Weights of a small GPT-style language model, trained from scratch on English Wikipedia.
Size: 8 layers, width 256, MLP 896 GELU, vocabulary 2048.
Each number is 128 + 24 x the weight over its row's rms, rounded and kept within 0 to 255. Layers, rows and columns count from 0. Numbers have three digits each. The size before them is the row's rms in percent of the matrix's.

# layer 4 attention query, 256x256, rms 0.0381, rows 0-21, columns 0-63
077:124079157139133139103158145098131126127132127151119125143103131181161143138195215114119139128176133112144138136152121102130147130176130138152145150136140111111121148126132164135092171123114138
082:182137106114132129169080167109116114089099155129139122127181157115126132136127100120162147142155085131128122129164122142099115173103110140137112113090118149157153105111120142120109180131133122
096:147123118115105136138104071172112135120137105085136092078126091177124154136115102141150089137170122148133113155129152150134149162146106188102161110104148139151074125158114145132137116146141127
082:185084138123145140107123104101146122083148110171126088143132156166127093136121178166170134127105128094102131176133128156089115160161163106089121134092149082119115135126138165098137132100085125
093:141140114150132106114155143156120138122121138124140135107130092091129135140138122102139111111101131182143155124103113129116153112141120149132116094158140105100143114169119145155118144146118144
108:131123110126100112138106140139134142156172098124108109168136120119153156162100077150136145101149148153119144144139122141087120116094168119108085061158110120121133125138127139120080117142153108
105:099142149123160150129103120094091103104112147103115119108096118130089102134155152094127110134133073120160115138113129070142153161143100118116203139111134151147132141169148121144141119097115128
100:111135132131094110125108103099114092146078124175134164115125101086115142128119124115128068114102065122128114084146147112185108117159106124135134144108119134099170156138140173102128124121152156
118:159117127138109105105158155140136146160138104137104134118125141132097109137145095152142184153146135149134121144140154161060105121143143123098103113170118131087108149155111097136135135114123121
092:134125149108160136159093187122146118094110135106111118127082152126108066127152116136138197107124112116155144165095128116125143153108093131151150145111094134122102116108114111102132155094126109
083:144136139101180164137135160097105113141123084132153112143114148145111125172158104100101169164155107171119184158120138094132126141138146109093158115123157131133112117171143043124150100087112114
133:107157158113170133123091145107126123103133147114107136097086163111102103136165145133078149150150138121154153123114138084132133144151108139154202149149094146090117129149144097097171147111090110
091:105145116113123112110130110109122113105139112109118142144118165100144128151124113138121098126127141147130189093108147105157116161107119129119119095135147126155108113132082146109126096107135121
094:126143101087141143093205116151128162153162169111158136107165154089140133103106123129176071123135146121129085075142142097098142163149151110108179161179103155119089148141102187153106149140103125
093:170172129134123114126165136135091144128097142137119163135108083081110129168108118128125089119171130161141121130094083174101112138148119122103143165128107153113101157140086117141165159107101129
089:128142115142154132114135122104131133112152110172126121121108134120116143113157148137112139143124159130156127069164130114140096165130122111105154113138093133095075090104099153105108142126114111
100:111158106143136142133117125101136117104165141092125162144132161109110132118114150158103110112159130135131108141147125106133094159153134085160134116162122132136079103123113160181103127142135122
092:142083132088093111135111131110136085145131144132103100157097128203119115170141137124149121107093133137136137144134069083084172111095165103065121113114193111186127108119144140141090145138121148
089:157145076123118110137163128097151129106104116129108113128125106163117129140093151154159151133124156121144122142092109136155177112112122141113148141131119098150098102088151124119100123166128108
090:100177118100145144131123112103102120115119146118125129125134143111169168109130099172154103111154207111140168115098140101131162143100127156141130131127108155112127110052128145089118087171169099
085:149142141135135130127108130135115103096119120167156153111093167152069151122122177102130145128144121118108135139167101112122105132137077102110125107125096121111118110126140153150112112126092148
087:117128155088135142147110073121124133102111141139140110100135130124147100131107180129139138155099163120073136127104100094125120066097140136152137141122156136114131122129117101136138129090105161
# layer 4 attention key, 256x256, rms 0.0374, rows 0-20, columns 0-63
081:143126122121114109095115131134178121114102137096142143096096166166129115100184137097112076127137128093164096166122136114135111146179153141158148144151092151135122161153149136143150128141132071
075:102139155161134148154142101090099143103163077130130089141156161134140155145120104129131151117149105103179164096162165112160172118095137149129119137137107096127123141106130132133148097099083135
089:110142093123092093078127143119121147086156088167141084101145108145139143142114107124155150143160156104136111114127116125100143126157129137155161113122135120130131150127075167126101110134139138
082:107110141091128107109151170111163064119115101093184118170118107132126142131110165095159150120126121097123153135119138133138137120165133096112160094145108095162164158129107117136095128129108092
100:122134122162134159155131154134101138104096097160101148116160117109140163130151100110127149155107176125109157127117122084109136148112121158105110147116142100140095122125130084123129126159133149
097:130178132142144103132117110133124134105156122122131177106129113122162140118117129141120140112130108139095194125132093124080083137172175152181126091142120097139204102120134131113135148114104157
092:130100129133165151116130131112129150157130083148144054136111117133120164164140095121127145155136127102146101101145161087152160104091115132119145168150115115104120179138137136139159093111100146
110:139150113164117142145139115165116118131107110140122121104163135137140131140128087145131167142093171175077124107116135116118134122090115203100151137161123109107116134119106068098110119148105122
130:182128135092126145143139128062151117110125134142125113142106093135117127161113173138107094126135112097143092144142131135131077143147140074164139097147126150133138134147171172151163112113151108
090:126128108137143110124089126139158124133137098143135106110156120107082134133106099117116140137093161121091108094127156103109140108091094149143122147142117110108128158142094100108129101150101144
148:159117159092162148124139136101127153136143125143135060109090165141086108179172124125101088162115119087147109144149166075150175121136137118165138136154118118100121160159145155144140118100101103
087:117128122102137076119079123182096127130105099106142142077123134110090107143114096145087147135147129165126104120107093089117139112110108122090128142144115068161135106142108109115125106134093169
087:138160114167159115152130122131081125072148122119153121135077154104102144167111125151128143143149141133167136123148130090165145144119120138139121059099101075107101136153104118137099142163103119
103:154138114128136119145145139132147100104163155109168140162112118134145129087147116098120107087170102147128106113157115129136119110109114124102105157100146146151118112111104172127111150110127128
095:135093164106182098126146128132118132126120140072120137147109124116048137164132124133138135105125118180130145139157097142121102124110141132143102135130101121088128138105071144131172106090150171
091:138136125130184124102143137124117130092124133110112149133109119121170096156155108140154128084141099131163108151166120128116117180118138134113128132171104106127096121094067102110126092110100081
099:134136071151130126166113135121161124090074145147120130159120123161144123140135155158102132107160149123146133140134154114146105186125165116143115122122115099139135092115127144126104147183155160
093:121151134193141135191126121119125136179110163102128115160126097125110139135140109130119125115096109118146141084130135144092155138108177118141105115132185133137139150165121160142106137152141123
092:151140126165072115146117141116108096171117129142121100136163116158119078135118145113147120119106125084100154150113075133124162089109150119126128123128160133120145167111123131120088093144167089
094:119147147094140128103126170124102093098117138121141083155128101163124103134136109132135135174143134151115146142083153127152133139097094157099125164112108105113140100128120133116094140125125073
087:112140136165133087130139096117115155120129152114125153112080174106148145155100131151143125164051119101155154124136090138124133163159122177182146089138128085114124131090110115126134121169103123